Each number is 128 + 24 x the weight over its row's rms, rounded and kept within 0 to 255. Layers, rows and columns count from 0. Numbers have three digits each. The size before them is the row's rms in percent of the matrix's.

# q: layer 2 attention query, 128x128, rms 0.203, rows 68-95, columns 0-127
# k: layer 2 attention key, 128x128, rms 0.191, rows 68-95, columns 0-127
# v: layer 2 attention value, 128x128, rms 0.287, rows 64-88, columns 0-127
# o: layer 2 attention output (transposed), 128x128, rms 0.197, rows 64-87, columns 0-127
q68 085:113142123142134143093174115115095106117150106162128123158110117132115137114189126121148128136127117102127097151171149085105166155109118174110161107129178149121127110074123100145158107084120142148130110157102134146102132082110134111168116126158154111129085106145125132160175098132144123129123100100151130108101135150105084138121116102114181157102126176152114124108096111125105115121151
k68 111:132129191135133120132160183104120145118116141116131109093107148160148112125134142112090157094131131073126148110160102142119134158090165123107171127113120141095127117153111148122106104109138087127130099158178133168113136107104148119132175142147126127120146096109071128119122113163123165154128104118162148089122151137117084117144159120119110170124142139118138149095077129122107072122148
q69 090:112139136136139151106144126145079151115156110162099132148148119127108118111112117105106160164109098129086157127193145153121120134149122132075177101147118107140136145126130094119128116155131131120104126137101133167111143095098151134187095117083154116129103126128145153147117163131131169184151151146124107114110114150132085089160134064114121123111134160175149143130100127140111168121135
k69 103:120104186132120094152149184111128140136130127124129128108117121153139125123137140127112147088140128084136132114159109111121150134090162106113160130105150140106122111120110144128104106102138075125136119160164125175116152097102151127137160139169140141119130098100062121115151107140134177153133081109175144111119155137103094126144166124139094190125134146147130143109082123111110069117144
q70 131:127126125109083171124176123114141145131143102136140116149131100135133116133090102121107134090079102133152145153144168084148193135147166200154129154131119127115142124109180150156130137094104123122105116166128185101132120125128134107130121138158150082132106126167172123120134110165150154137161120141123116095103155134102120130117091112134119149112140191127116140145118120147112123092139
k70 117:153117183125140126135124160115120110102112131134105147104107128158139106110128131101112166093133144090132100075129113152121123198111127123115196132146131118115088139138134151130134114108148132132135120121147127159135168144117167110161153109166149112129147133091091100125190124152119149147143102092179136121127099161089099139129163123133098163126139109101145132087116130111096093081138
q71 090:115121129142154127143110073126181143135156140125131119085068128128111156115144152138152101111144112143149127112104090077115152087101147122169139131129178099137140141110101143113143106139157148166152123152118134126127110155171151165094136187149104143143107120138122112150147120118108121097104104124133146163145096106119117121129154158169158123156144134132162128142115094080179088156123
k71 080:157127068123120141100135083152140115118100101146156115119115133104143136150135132135127118181122117138141097173128120104142140119126075154164111133151147130147147135122165112159132150137122167098127153062084131101121121146143103119101107117123132132144145152172153158148119139089107113108105191141095122117150121112120191153125112153115147080112107087114110099142143126163122174139131
q72 085:123117154102157139150082074120148113153115111107129127118119167108063142088126129134133112077110126135113139092097144139130147127115117104161139143103112113125130135129131144073079135154165101122105132123105140077113093106110140132134136135144072100098114146130163147117127157164088131071121107106159117126130130130138114128167156150106071100134135084079144136099130134110130145125136
k72 077:132136070132130120118150129160110119127129094148128111139150130128099176129091115140152115170094158129074140134141125087146106083129105169131094080137122148116121107096128110124139139118114135104130153149140093113125117143154079122107110128166131139165138115126154071156126087120122083117136132095107159158125100095104130124117069172116158108091122124144163108176139136108120140159129
q73 101:097125143145166126108174138144130141129151134113117156079141144117133092126165167117182107161137115130147124170128081062137123103122111112084140106126154130124146145102113094099123099173130137134143144113091089147103138098118107150071140116117118143145088108135110134149129102106120130114122109093100125168160138103141092104146132120163125082119121116168191143120129116124151103121129
k73 087:124125174126114105143130139114129124139133079149127150159139117143089131128148115145125124108148150094091109131121101124096138122155178105122180154096175124110126120122109133135136112136149113114141157157154127142149154104115143124180097112160148129141117118123085166113118129132127202144156110140155136104120120169089088138110167106120126174102143153171089118122082083109116088109142
q74 110:114131073165134104108139099107162172121150115128136062091127118107131097132120091143147111084139105129137165107139126100129129126099178125124120112102136118134116093134155100117120113172132086151128143112100145130136070128147113180121101113108114156145075169118133114118151147112151137106094152146156115148150121119127104139100147159101097086159115145166124136112116094109157096103121
k74 109:112129096114123151105108095150133130114132098127146137141125149120109147152147131134146106158104122159127129185090104166134111104187096147176114131137118100144144172104151106173160136120119159143104145085082113108141144147176111157121094119086155133128131125176127119139139111102110132116116122160065107150129121126143172125107123121120169101114107126142120079156148123177143165129131
q75 103:128148145152132151097151152134114087104144129109083141191192148152132104112080137140120163120136152126132109142127139156132071144147107131090124150138080122171101116125145128159127129125127141125125095114129104116100125104108103109152109076138116140150136093094182111133164137185163145116110109132162112120150153154113136131137113078096113142107107091105102135111117156139103140134149
k75 105:123119177140115109138147196132126129093109123110129119125125114140125098090129136104100150107127127085129151083169127138144125152069141133112165138100127153096123123156081152098093099133142119101125148192171156153108134098130130118145163160177121128123152118078087129092120128140137131162120105106148147085125124142143098092124149117125142143148140146095139169104108138115124100103136
q76 099:109132121127127134120148140155093170111140091128139131101124107148119123110134123132155122162149122130105132151148098072091132121113122141119167111113167158096146142102126092119129083151107144119146165163065117124112137083111102142092112148117158134151076156122111121154160104100108146105152122121143121157128140132139090123131132121156149043114111167174168124095099125146134121093138
k76 104:119106194127135117144149175118133145142138119111135141156112128160123128136155137113116138094161120073111129119155106141113138113121171083101183130109158125121123098126104143121103113119137102125134114152171132158133150103119171139151136120148137132136123111125079138122106139157127194164141091127164146120115138157099076117143179133115124191145144153162104134116095124110116087131167
q77 082:145098165089127131132127137120119146129152166121154148100099148131123097101124151127141111116113150066122137201098128113143088110115123143093130116135134152134087163093084060133167184111110145122129125109107104093131160115132130127142153108112100116154154074117127158106119095120128120133096095111106114100113112081122119132158103138116139123138131131168166171093142124130116117138150
k77 080:139155128137118127161136157128098109132149178129124133097190124127146154151113127132108153115127149143109123076136150121131130193122158123148150102093125154074100091181090209105122125136141082094171105170119121154113139105106130134113139153154099151102121132103104129160120150122135123176121134121132111129097113135112121134134098117148140171105110115096126148093114134134117150115131
q78 120:147139142129106141121109114132136182125130127091169087113110107193107162125083110133136130101146143156098119139121106095124125101122145109175121124119140144104150141132130152141111130134111117098138130140127165100149118152128111131088178207115172099142144174151118095072134133117112119126166130147142137160103141137147133152132114165155137069139139161106093099128122106159129114116148
k78 109:112134073126147156134104094144114111170129156104144122136150113085133138135125154120140117150121108171140132149101151155171138136153125155151043114151111130145115113126138123125121165131106140166110128103085135122138094149129099136092128152111110128116129139150150134138106120056122073121133151137089115152122132095149170130142109140127153124156138095123128125144199156138168172128115
q79 110:129128163118093142103136165114105129125101145107121137166158102155168096124116129105103167122113146118132120144132156193145109167152121108108074117131081162137114106118110142145157143091113176145120104123150104126151123093129126075122097142118142125110130092113138110108118145126119125151162128161123108105092146127123165144118101125112174144089117136143064121125127133176067155141115
k79 098:098094156154116099134127130107128127127171144116131113125088102138145130127125118127129144109163144103151130096163150121111167130092119098109197128118156101125107121125120142096099132137112087135134135142185142164112154136133189127198161136153077144126115140091111144113131147164139144128140098147168132137146129162117095125095159133130114168138160152146137142098115107108144072105119
q80 112:124131090157196111151095155156152125103140121114129148101115196131125117142158186133152119146135100124157083118111094097130143112138108143136122139112132105136158141146091141118180127133139126140136118144157103123125131157131149140104113118165111172141112108112097126108097106110134120103084103099100135134176129106122127115099132132164136129179147070136146151150136134104178169156145
k80 097:169150113105125106142100113117098179115092140140103157120155107093113139162155141140121105125080148149132171176074140110121089079129145137141126139165178135120131142101180111146097150157129122141136133135086119150156101125097112128112134139090126085153133161147171152154158141155098115118131145144132087156143104119142132135122137145123128091114176107101146107126114097126113108153103
q81 113:146119138102115119141120123105140092144114150125116122168150146113123139165135117120088140091109161130137144105095155212150115145136136115142087151123077115150111105156132172134113163127142110130104107087176146122147117166139143112156150106130104111105176108134156122107106180145145115148130137125125140108104142136136175138135119147088101183121132086077086116123167144132107139148128
k81 101:130155063132125139108111088140128114128121149133130125102149137110120145115095118134158118167103135169145132134117151110153115143132087171152080127151085133140131147133147112124150146135108149141117135107099119086126099162145088117111120132098116120122135144139170115135140110104114040102123163143080112143140118105161166136113073133137147065124117107108155114142159143137131176133093
q82 121:115136131088151125142116140139101085108108128138093137132152147116128137155101123124091184149137139139127152087127161192139122134150124140108122146130075109133130135175113133122121136132136130110132098126135150157113120093109155087161047079127089123121116099116159133133147165153168143145115150108116124095106141085119133096125139083115079168125149092110114138129116175119137146120144
k82 114:155136148109122094138160170112111119108143126149100142100130170163138102091155139120128132097116137090136119104154109101132137159046143127104144139108105130107116117123103123124108112118143118110134124168170113135099116138112129118125161145153106124114145121099090096125165107183120109159125095093173128128127126151110111132153115117141117145145123121103171158094090166102049108107152
q83 100:117115133144134139130157109122154152142090123110152092130117111097116107164126143109154141118102155161123133158146135164129103145133113133092114138097108152085145115094128142095095122137106131135086114089097176135142183142136149111088172145099140098099107124139124115095115137099087099139146111094136118164105137102148117112174140186081115098105164177117112136108155114150109117118162
k83 103:114112122147151135134102072160114097147140140120150138091176131115148172135131150116117137166136116131096134148115115114154150140144161162147107082115127123109136093146109096085154119138114089138144136078119125148121069138088048144115116139113114147136129124118134145181149100112103098128143151130120131106115134143184100158135116125128132130183116104171145118147153121078150125129120
q84 115:159102116125138119115197115120165102138145157129171162138108146147159135161148154110140129141108140088134097168122133121156158120118143109122100129175147166146109113111143142147138187092122108119121115118175152136134124132141096119128141101153164120125184099156110132125120101152171093173144157111121170114099113123122143157130107135138123206109137146106103119152144132149132122157151
k84 108:133165182117141131160158156107112123148099150146123117107139153162130108136158156102101150086123146101136138114128121135112141181146180169108142130113132114070135147137091142136132119129116107143153091124158137150122139142102150116149152130154163117087127104115068153137145111157120165129140098139187107085131140153105100118121129126116092167132139141104129138121098107089112077087146
q85 123:113108159138149140148095120141132167137140100131130121094075117116085150079076164138135121124123116132116126122156098075106139108118119133145184130130141128130127139103119109094117106142102126125120125148095108124084146135129142152114131167144117101153100135132126154153119113129090146103117130103128107144137094101113090095163161105142153087131138156139189114161064077131160117091107
k85 108:133143097123117138132142135155123108119134127134132140096160115098184142116137127117156149133141080156084106122135112100139107109116128137151086103131122184136118128162116129152126147119125111098120150088115116146113106134109073132100134130129154149114180101113105118114133103063146085145105141084121157131133131121137115136196122147163092143145107104111126154082190151104116158169144
q86 102:120107142139139099122139175171134121142107116134143183067121140136162127140138174090125136170159145135126078147121054096131115125156101101136131109114140158145154148148094124124158105136121159142160154123145099149122129111146109136077116127115107154123130124129083135156109107092140105110115126105080130176166110115137119122122155108183165082110119100134153122137136115118148124132119
k86 079:112136125100145127140116113139154124130171107139102154179151096123106103139154096184139110111152118130114121153104151124105151101142153072114164165116176081130144133102147124134113143134144152142116153113113118113151132113136139149191071094123162122170090137103151151136127143146151174145138126157154113119151129147102138159113130112119102149115153166181071111127148107106137128133117
q87 103:103149096184102129110125136126128148125127138098118085158141075136146077153108097150118137123138125133126133110160144190143073146130121105149100149141097085137083106132139127118129117133091106130118111126125115137146123146153128131172133132121117158133129127127159095099118146133174161107110137170176111111125153112117165144123123170075141104149143182120068104109102140143106150122130
k87 078:144084099128124152123116108147144147136115137111157110133100099137124163119141140137132122139109083139159129143106149132147125123127089120137115093132121134190109127149131103114117156165094165141132146084080151100132106160128135161112122166112138142095100164132173129143128135104077127095128154168083129163128110121168156119121141159154168092176130104111137130165148117148188133164107
q88 116:137112129087115137116120129126173102101126137118142141171081134152134142128091123137089130102101137110113118123086183141122195102143109155145133137168107152129104096110144156170164167078108134155113120148165158098129097107156139087147119102169153094132145101151156124154151130156130122125132120123118121104085121114105131161107102091133124191121123123111093136149127162123112127122133
k88 129:145106190111118151123142139135131136129126095148099125141120127156127094145119139104126168117126125094134097095175142111110121110108093140075202127130154115109133129124108140135132104126112160085147121128175142133135166128144182131186105116138150138129134125080107123166162124176153181128125103123173107118149117169120088113122128144093122155130118163129132132107106098124118106131165
q89 107:100137134139140173105121151114130093096136145140156116168141122141118108109122128098130202127120100127125130098133133133133150176187120125091115137112102162109142102130143130145147150103135156146150101119124187145113102077129112074144081078136158115068096099121163154162171140114132115147127133133136099125132142125134109114130154102126109135122137124132058144138116115144141144153132
k89 109:124091192132109114128134144134150148123142099126099126130111123132126113132146131129111148091114148074134126118160124115128132113102119112082195144132159117113131113107111134134119089126120094118119129136171125132128167148132137138189118131141130137151129110095089103130151116194156182147134091111169127121115136163103087104124147122106109164131123161180130127103095090115121071115162
q90 093:091109168153163166104138119129144104165167130140150143149101094132084115093184128126183135155127132086128087151142138122116117121121143141125161127154125153145107153098118104119169146123115115132138114119145133105114120125159111143146148110144096152135180111157120112158129116122169128075148102109147145175154131097132144175148175151108185147119131144114120125123117114114164101163152
k90 084:162123131163105107124124117125107149118062148116152082131139151157137135113122145126104151104120115127136142104128119125161105173105138139152114133096133165108149109181097174091097104118139139099110132135129170109119108117149079094183144164116162081128132126126145128138112133129111154145122184169097153070105112102132106094149091173119141118123127126141124175139121141127137118145111
q91 134:126121154136135137144122132160127143135139137116183152071104135131129123090123168130162126118160113123148100137144097055119142124123130152167170134114176164113160139076098109117136098116114154124144131136112098122083145109133125141097154166140106126149134119129092121150173090111141096083112099115129129148153125121113093149114132128177175100125119127142182138130107108107138094096127
k91 136:124125128135138124155116139111092111077124156114124119088147167116150109130116143127124130129107117136097118107114120147134118168087151132129085112124078141124130124195116153123107129150146099120099108126099145183103071129100076119086166133132080127136163110117112118113104123111093086149119158077115136076129131108153132129169107105134124120122122112118128145086177163133111160121143
q92 082:100166130114137132115158159157077144110145107163140142098121114140125143143147146125145149153153133129118134141154116079113131120156095140122163108113156133125165137112118082116129108128128168123188183160091150146098148066087121109124134122114148110130096122146126125175189110108132155115138111118119124136132138149133062113108112097152136073130121155152160123094106144130113107115150
k92 108:129110195129140125145153179113126145132137122121126137139115141168128108124146138118101139096139138068127123117158115128102143142098161093081184136116140127117118107133108152119119108131145106124132103157174128163130144106119171133147140118168131140133120109110084127121120125173127184156143091118182140104124141155090083132147160117121110192123139154157131140106086124113109093121162
q93 103:108179120117110126119145152118125105107100131146114105134153133095126116178152121110130167123109092163135140124134163122113088163175103147140116149118094078116147110116148132140129106127153136086144110128125158138137129122099153128154135042109082117100076137134150158147159158132146148136104113133130093103159132122119124098095129095074108127168121109103107128135122170115109085145142
k93 100:130103147101114125119131124124149139111134106127102141171117112131105101117128133151096120126130167109126109138160108147098125107126130113070221138119139117153138122086150105122154066121147128158114112144127109111144150105135147131154083121160164139148111107116157100132162113203120176110178104133146132127108112144140095144131150121123112147080112143154126114134083080111141119116117
q94 117:113133126139137143130128106103158106114142147163138109166110124101116137091146127128148142130094081096145141099158180125137139140149122133093143135164129093121104131098159111114125167092152140138128113132133151171111133121110154091222118093144147115092136079140145168166141111159118143145115141135131113084108096131100087112140125122087109187131144138132121147155107111115136153160123
k94 116:150100193145115121168162160118141144120123123139118125109104147148147105142116144112085164102106152095140128110161097102105140139111141136094168129122146165112129127138110149149143088128129088106135098145159120137123158124101142121132155113166139132117138108099087126122155126168146181132140097099191143111118141150101086116138143119120100158107113145127149142109071094130128056126149
q95 119:133113126129102171126162119090129121145166118137129135170144105118127123108093101116093131139101096098116147109160145166149147124154147127095153142154103159112087093136192121142132171092103103105086116106151153137127129121106114120152127091101175109099153109124152165129091134137132138199155165167135114100113138146137141148124109117082098159093107145132117123137122125168116139121114
k95 101:121128209116139119153143144136138142169120139124135135147129093138126108133135162129143147081124108107146116110129138107132118133143129130117145132141148131120128161115125130139135102125116094126127121157138155138138193143138148129157122134140163114099127119102063119110164110157174205131141069120147122129088133168113066094152151129163094162168130170138099134133112115110136093106136
v64 092:104125119097134186131126115109096155132110109134130143157120133144144113139099132163112159128127122105124149140137157155128108152142133126150127088142157091112097149122157170131151118129143138163145070146101171130081084129128183159152130106125111135116166148138105124144124143152090123111153108060103076132117127111120161152131152128157156099144166135095147097116163119158151152170127
o64 084:150152138168148145149092117149147131175113135087121099154141123114153132133155131113156162141132103156155116122125108187132133117113105093117140134115134158133142112134108130105134134140146143096101105100103083158180175111121119126065153141072133130117092134103165144162130136112106132123112125158151137107140140084150090066126122134100118122093096111145160139142096120164163101118101
v65 080:151159086130084114120154099151135108120122150128091160136154137156124160157174144101145127133146120153080121099136123144133166105106138149134105105129197136148145130119118060150126083118137094158134075104137139160127130111123071107135131087134119111160133152114110116144117108129166119127119129184105116172161145114088121130142136113120125143127130097149122127147181138094118101126148
o65 089:110092156101063131140110140113109113139151114147139163164148174098137108136106105168147127079169146092146143147118143153120103146139103140135131169122091110156078116136123107123097127116118143132125165098129117121107088105122110141143154126150121137138173075139106120110117139138135163137125161106108149075087130127137170150081137181130115167140140120121141102142107147133166126157106
v66 080:158096134137110154136155129115144115145132153080167095156062103139121148149105137085161126174117116119146089125153138109118127143108110103137121139144092124119114096066115074113118099139122148116122123151148103111158140114134130132099127166128114113105155144137136135098115126131144131136098158091109156149129124096168135099149166203128131155133150134116137177129092107136081153109148
o66 075:079075166135186119140100109096175113203124126137117168127117105106122093124154122117095124106099141115133120189124113153141139117110144143130113151128103135132127148166143195148100169083129116092099118113143159136115115138148155104131122090133095139135144084094116103124110151130113133134159131162149124112133106173099156145142098127139114145126125107136104126138141125121170126148137
v67 096:129128139121120128147133142139094111157145140140082125148173146136160130123111160111126112135076098150126102134127102114111109118122165132115104164144095143157163122152154123118173112053150145124149115136156125098119142096137152108133106084152114133182160162102137124105129073152127128105127108122128073133122138091092185116174131091131162135143144140123147150126142103141105129100172
o67 086:087109140163121182100154127098138187136118133134124128134119114102100111103094119161100163098158152117149135130170135159165109120124096150102119118131141096132093133125138133083086147193134120119116112084101123173125134150115099137136154152097116145150124080138117192155137141110116165130137117133129163111135153123147117152106118127106110113128107144167120099092103139170143118159109
v68 082:171137114138147089136130114103123123127139116145131137179133104096131121137133108085117124114113175135165126091139121112133167117107106147125121152120176150153192135111083045106124121149172120087188147129143107141135148138091098130121087131136099157156074121116105117119128134095149147128096132168109106143137128165155122136146116140131116143122099107161122144141120144140094152109142
o68 079:082110119137103144157135143110115118149121145093135107104144130146136114156105132137104125095141104099101150160106104134144096103156154112148106173107092126133071112129163134111092151105137134156107107110120130076145100154147124137131108121161128139128161117180148119118112170159128143140161114147138156161125128163113185156103115099156142136157116170101082112135104105072091133151148
v69 076:120074120145135146122122135082099123111113122120192104116097117155087117161150126142110170107130119119117136161099172091137148147128123134149111095088132135116098146118126108144099110156126119181116105158102123113094104142139113130109096144142081078109135088139152106106105126149158150114128124078152184145142118124137138130119125172062169148125148136122115127112151157106125135154119
o69 073:129121122086113089166125111143174095119108107119105161139161123116168139111150149105128137157084136131123114086131101173134165131141124114140131148134103124124163088138130156172134147112151136121107112110148153098134141134174144114128138102152145134117107109102094160156169142155124100114142115140115097109100110116107145103115115113204084130109112088120106174146102097158147167085122
v70 096:126139132114146108137106134141129111050112168130139092112128125108130115110123118131126074142144135162147165125117104133134109119158171147143136146114136108115149160120112157081162136156138138081148111130153133128099148143135125161131137089152166174099114103147127124126186174119081123106130139130135104133137115163125154138121097123150130172133129092098102124097091093076079111095130
o70 083:124137124154088136116134130116129186148145130138182113144107123161077127110175130121110152128123088131126086119157152097108106118115103119156114098104129141101143097119143132162091156112136142157171137181110132121172115150130135112115147175131097090119116166108121099108148115092158098145164102139117093151088110141161099130129171125102158087151152179137117117147115115130133127143120
v71 077:114095130154100164102143117113145133157120093122153147100132149164074108100125108146155148169136122120123138149119138111103098153133080145119133116151074100116103100138128126120112148159104143141169120118142146093143153111091163130127145096101154158119108116136108165121144175070097140123156137134105115118083113147115133155099164107129136132122096138109139115160125104104116102064073
o71 072:148155159132148085140117175134101136100143118135142156118078100104145147145129179114130123141129139125174099124110108101120144116147110088114132130107178125136153138138135147153167098108110175106110130162126080143107097088126134151099081161134112122062105165120111102148138119140165102137112116093136150143168114118126088120153123119125139130114166126139112121161103148129135138195127
v72 090:098112122125091149137142122143131106143149184117100113114100131128165094165144185110096098137166114108121121158135140143131112150154153126123120124107113123147078119111143122136127073109091161148067089105130162097137109155133118170102105124149097120067139153165149082088147141172143116125167141096142165146151136115117144111138148135119139136100123114155158127133153137134133093120128
o72 109:166089118099141136088099091131182123109119140148140149182080121118115118073136106136141138136132107146127147124157121151112195127117125128120126115154125108103129132072128105133129143099117104088153186137159143131107124115150120096185158135120140141158156108093131136146074125126080118149144136153105117102101136156127130138099146168104101147138108127131124141145143140179143152106121
v73 102:140147126131110123115143085113136117117125169112103103143160073112112146134133152070112128161165119120144104115112105114111129143088138127162122089149123139109116157075103082145115124110161136099170109107129128163114143117155160156116148129175117097127105144093160118166172119140134130121119138145137096175113100126125156125160160165095126165122151088118089162122143130134083138160140
o73 093:113131137123110109130106160119127118139147157150114156148126122146147119110160080152120153125118151133111102135174140212135068120150107100122152142098107121138081114149142158128096137101109118155168129123130138083156110131123115111125137112101108124117156110128142073100077160122120151158168138144144117087136170163119147166110124083137146089110126130149131075093125133113129122134107
v74 078:128120106108112105118124130123163140126144129119149156139155141123190142114122147133148134129108115124174148114137187162160132072137148129156109148133139130132159108107160133112169098137141102118105097132123122132128094121128076127111123147082135174106128144084137114126151098146165140124120105155107092080188163172149129174117086098140125151121141148123154089121088114133162118116102
o74 079:074102127126143192118132132117142159175113149136123116088111140150105106164135109114143095135180131121138107143146054077118107114102153126148133145118148101150126174099112075151116134105136120141143156140120110142147157125135150149116093132177109130191114136146102126111127117107113091117116115153131151166128125126110155115096160135131171098103094141127133138146128099140154112094126
v75 079:140135147106109156067095112145124133127120137117099125128125105141148108116117143093128125163139128089130108154102094105157133164184126129156098114144121111092073130111166116131126129134156165151161095155130108087112120116125151136122139117180060104084101098153093130147143155142112131131135149072116081135115128112133158100124168161114161125135148115110113163123172113132121141116144
o75 081:146106124160138064133117164115163104118122169132144179132096113110156118113183127080136143144158126167144114098165112161131117123100118110146136123140142121177173120135121128125094136101136128129135082123116169165124077136131113121105125132062106152132129141089161122104097161127123133151117122152145120122173119136133100144115100095119121106106111087130113131117107160124153174162116
v76 088:104085158103155118132118139123131103122118168132139122099133140159114086141102159152125116147123170163159130148101147082116116117138129132122139122114075133142178138127155149100095091118118145116154116080146152106092100128119120185115111094156198142111155131141119154073128160141093121110144139164129179127163110120110145157126112094122139131145117134126111129129107096129108099081108
o76 102:124138133117112162122149132136148157130094110124116115126111171111124139108119103104133136133090094122121129116162130145141124131118132104103127118125141094085119103107118114145168178145116137095120153172095158111161149145110153100115130159106116131105095176118114131156101058123108117110151119125118100134108139160149113085121193169157135148129203182132110145164114121147115149150099
v77 089:143121135106102105103084138151102098093163116127109100142131113087148110139145101141157089109122115133120137128097099145163109107123152133084147153159141097137157144147095169142149123145073130119134123099120119101133117143102109087129126089139151158147134120118123129122183106128108121157101133148166135131164130175146142135104106069206136153117093084116106110109113128100105139112136
o77 085:069102113171100148150180115131141105125124126174139149089132132180123116125097158123097095133119122134130130111155201104114141103135139116117109100122138158128116122111145058105118096111132147131143152168107144140123116135163109173159117147133159142117125119114128105138122148098140132106125125144096101124126111160119107140146149153046132102145127169152173154123125110120149114103125
v78 088:137129133157122134120120140075106116144116090135112184144120169131130077123116128107082192103095129125099138141146054127093140118128085128113123135133136113115100127142117120120149117131132162155150140162152096095114130101116122101139064103132074133157098144139133100112116123117121148110124173091113111146115110101102125114144159144145127094145130149148164118121177134171119148127158
o78 080:120123141149138102111097127136113111139126141108113090145141092066142149130112108120111132152135133128150144111165147143136140150135137101094107119119093110170144097132161139104113148132132134125068040095148110146125142111163140163148154130128149137152136101116147198133118163172148139143142085118164159133133129141127120123145072109078122142109120123102073132125088129147129138149132
v79 077:109156097116158119146106135143118098144161080102118120124114121079102139121178086151112142120135134109116109105112083141095102136106112108131156092113163124142110122141102156136114168145145118122110154175112057165136165153144145170177113141120145137153099129093130147121115136122116158130107133091124111137132120128128111084159150159137138096155121119144152120092109167124088134169165
o79 073:177112136177092102114138078130137101082133141114173114152148098154147144169068136138064148084106114108138106169127162130114146135123123142132117123099125156102140128144139140148138074153120151102125109093141139097137151153123125097121122104149120092121136098141195115116129134141164135160161122141152116119084133136132108160157081111120116133147094137134123111131164106107129129123125
v80 092:154148131104100106136148124147150126163147118137098153106180123114143143107114111114143127137129071140103132081142112113111109084105123106117132136208138162143150089136106104115116088097121143136139153083161160138134144126119112059127134154116121110157139156112140140124100129102146092167104148151112144082133127142146101134165131106102087162126107114144111126121135087167105090133119
o80 077:092125131162123143122119110109111146127129147152097103111121177127128076168118108141156104072114171111149138171130116108137096156143160166112127136134109074135063116097149096105141119114099110132145185116097096121123151113122141143172132131109101141119135179152143111121118120173162170102139156126134085134130143142093132130101110124118115129137136167113133148137126145085106151116161
v81 081:135146111125163148160142147109164157129113121175132114144110132148115115093091102134135069192145122104090145116137173131137115095143158098092147157193126117112138125150097145116123131127117151117144110119148173131129142157095136131111134132098130170162129189122119136139091135111080091133133096157090149136125142108107120109107128090149137134139116134102129163147107134135133143067109
o81 105:106130130138137119135137129138114153169123108141152133124130147114090160079141141124170132092118103114134145151087102112139115143137161124116146147132176120093122110160137135132148162089140113146129159092115124151125108078120148095124140178132083116086126106153180144131131093124154131105110124109141111117118135090116105129126154179081090136165103200143160115129133069137115110141145
v82 095:134181126144157148133127090168111142113117124136079123080133087114117149131123116123113147123121147118076136077140162119105140127143162136158100122177149123115165118145095112098116140104125123133165115111139210156081138129149156089145151138149144105116102126143116118118084137110149107124139112117133109139126122085158137089135178160124126127091161136137074144143132098143139110149117
o82 099:117157101120094111156122122117112162101164139123113137175179166155120131105132114152167121117138102120123154094130122160136070152129090119137156154146144126141075146122094130162099118155147126119119139101102049120169151127120122121136125122088115137117104157106147107103116129147135183147153151110132132102135154127091111126127097110134095128174113134116162149120108163094086159136147
v83 090:130100126190122163122166119128103144133134164104161141106158115157097131130120117120144155106128133121093140124096163118144127150153102134155147122142099116091132144110114116132139104115123137128121130104081154109121098128090105134114152106119175109120135066172102086075133142078140110137155109114136161117112105071131152160131128145120128145122146191114089134147139102097174147109153
o83 080:123145135078144147141097145156134098111119103119117160114128194137122117124092193151098094162148124126132090135121136163098127120128115115126116129141146160140116108148093148158127161133105145129108117119128060178137150150136141104131094156141094155137100111076108141146116119139146109111145173144117105114150104152110088094139136098154168134150124083158119123149139130171100155143118
v84 078:126134121167107128103116142128167120123113149148095119089149103126099164138134138090115138154112116106118117104095130128166128127120136119147100124146096169128140127107131099148160151081140122109125108130102138155140149124134138094119166171161180151152127109111162125206120103133140122147157128193170144136089100112124127119152145134106124138083162167109086129145126125130139066133095
o84 065:117152107119160110144166167132076161109119126141097175115126122145137081128143086142135121145140142136117130129142112159093062134141109148132142126116200105143109134135112120141142102121119099177141172105106097155149134118140114100131122089107119168131131113149098095086120124106132106165135135090111150101134156149114132147111165099138178120128156098137152129083124135155119136108175
v85 088:126129124119114158125138102095121119145123138145127123151101084150102131126130155067131167141125086117092152132138132143165118143086122136157112090150117133108093145103114135173138080131110117193089079130082182123122113129088151086117131155168102123108116133152126132133117072132178138128171127139130136122124112075128147120134140142102173152125130134123128105148165159139115114128139
o85 082:105102127127184096151094142123179074134120138123134132130165156102145119099127139136146133154130113121168102118081121156127132134154139131135141143104144098131108096082123125148145136117148123155164139094178052174157122098166111149159132090089128174138145076088104136172105137128152122127077135131123122114120132114120154119124167118148140122130091112151114132138110108136144126132122
v86 082:139152147178169147164119144098078117103095138098134131138116147138090080152130115135085117108140137170133101140139135063104168125129113149141122125124107114132142168123120125109088136103119143121140176200153143128085122105109165130110139095132165115127131098158095109114121162111139136103123134094138164153120095069128133125140136150139116117081143142119083131145118130122099136128142
o86 092:115125111117121139109093113137105144123085121117102105139139107143117143115097151131113159136102121111139089071119154148141142166106133076124140127151128169125130113163135146148149156153147112082083087127136110117180159150117163109151138111150100101091126161116146146123124193116095107168116162130142101127153114134144166087122134143123119166159142115096104138109118156131091178128089
v87 092:141152126118130181133165117125116137111106169112113146132171122165105091114118155104104113152160129143092146156119127149080131109125138118149113151158103085095135139116157139104115118099112161164160135090114206151132118101115150116106172109136128109126112114154109139132148163101140107136115117139118115135072115112076142158135152116106132149122106083105111158142173105129136125072125
o87 073:124140136134110114126088124109143155106156114164126136142082144088126122113156111126139167158145126128119108102094146149161078148131110106093145081120164147162088127187107125124148160142135153111141126148128058163141104104108121127135101141104110153079120141118160116158110146157101141115166117106118093129147150095148162130135126159102125091154183141133132111095111130132125151167108
v88 076:147148142147125169112125128131108134134132148137086115154189108147119122124093155078131123136122128143136137143118130153135132118102103144134132131162134092129124178124138083127146106133080138127184122088137150102124107100087130120089130081151112134140079162111117148154188100091168152142129141151139102152131132140109145139130159116172139124129116104135082144144172122138093145082170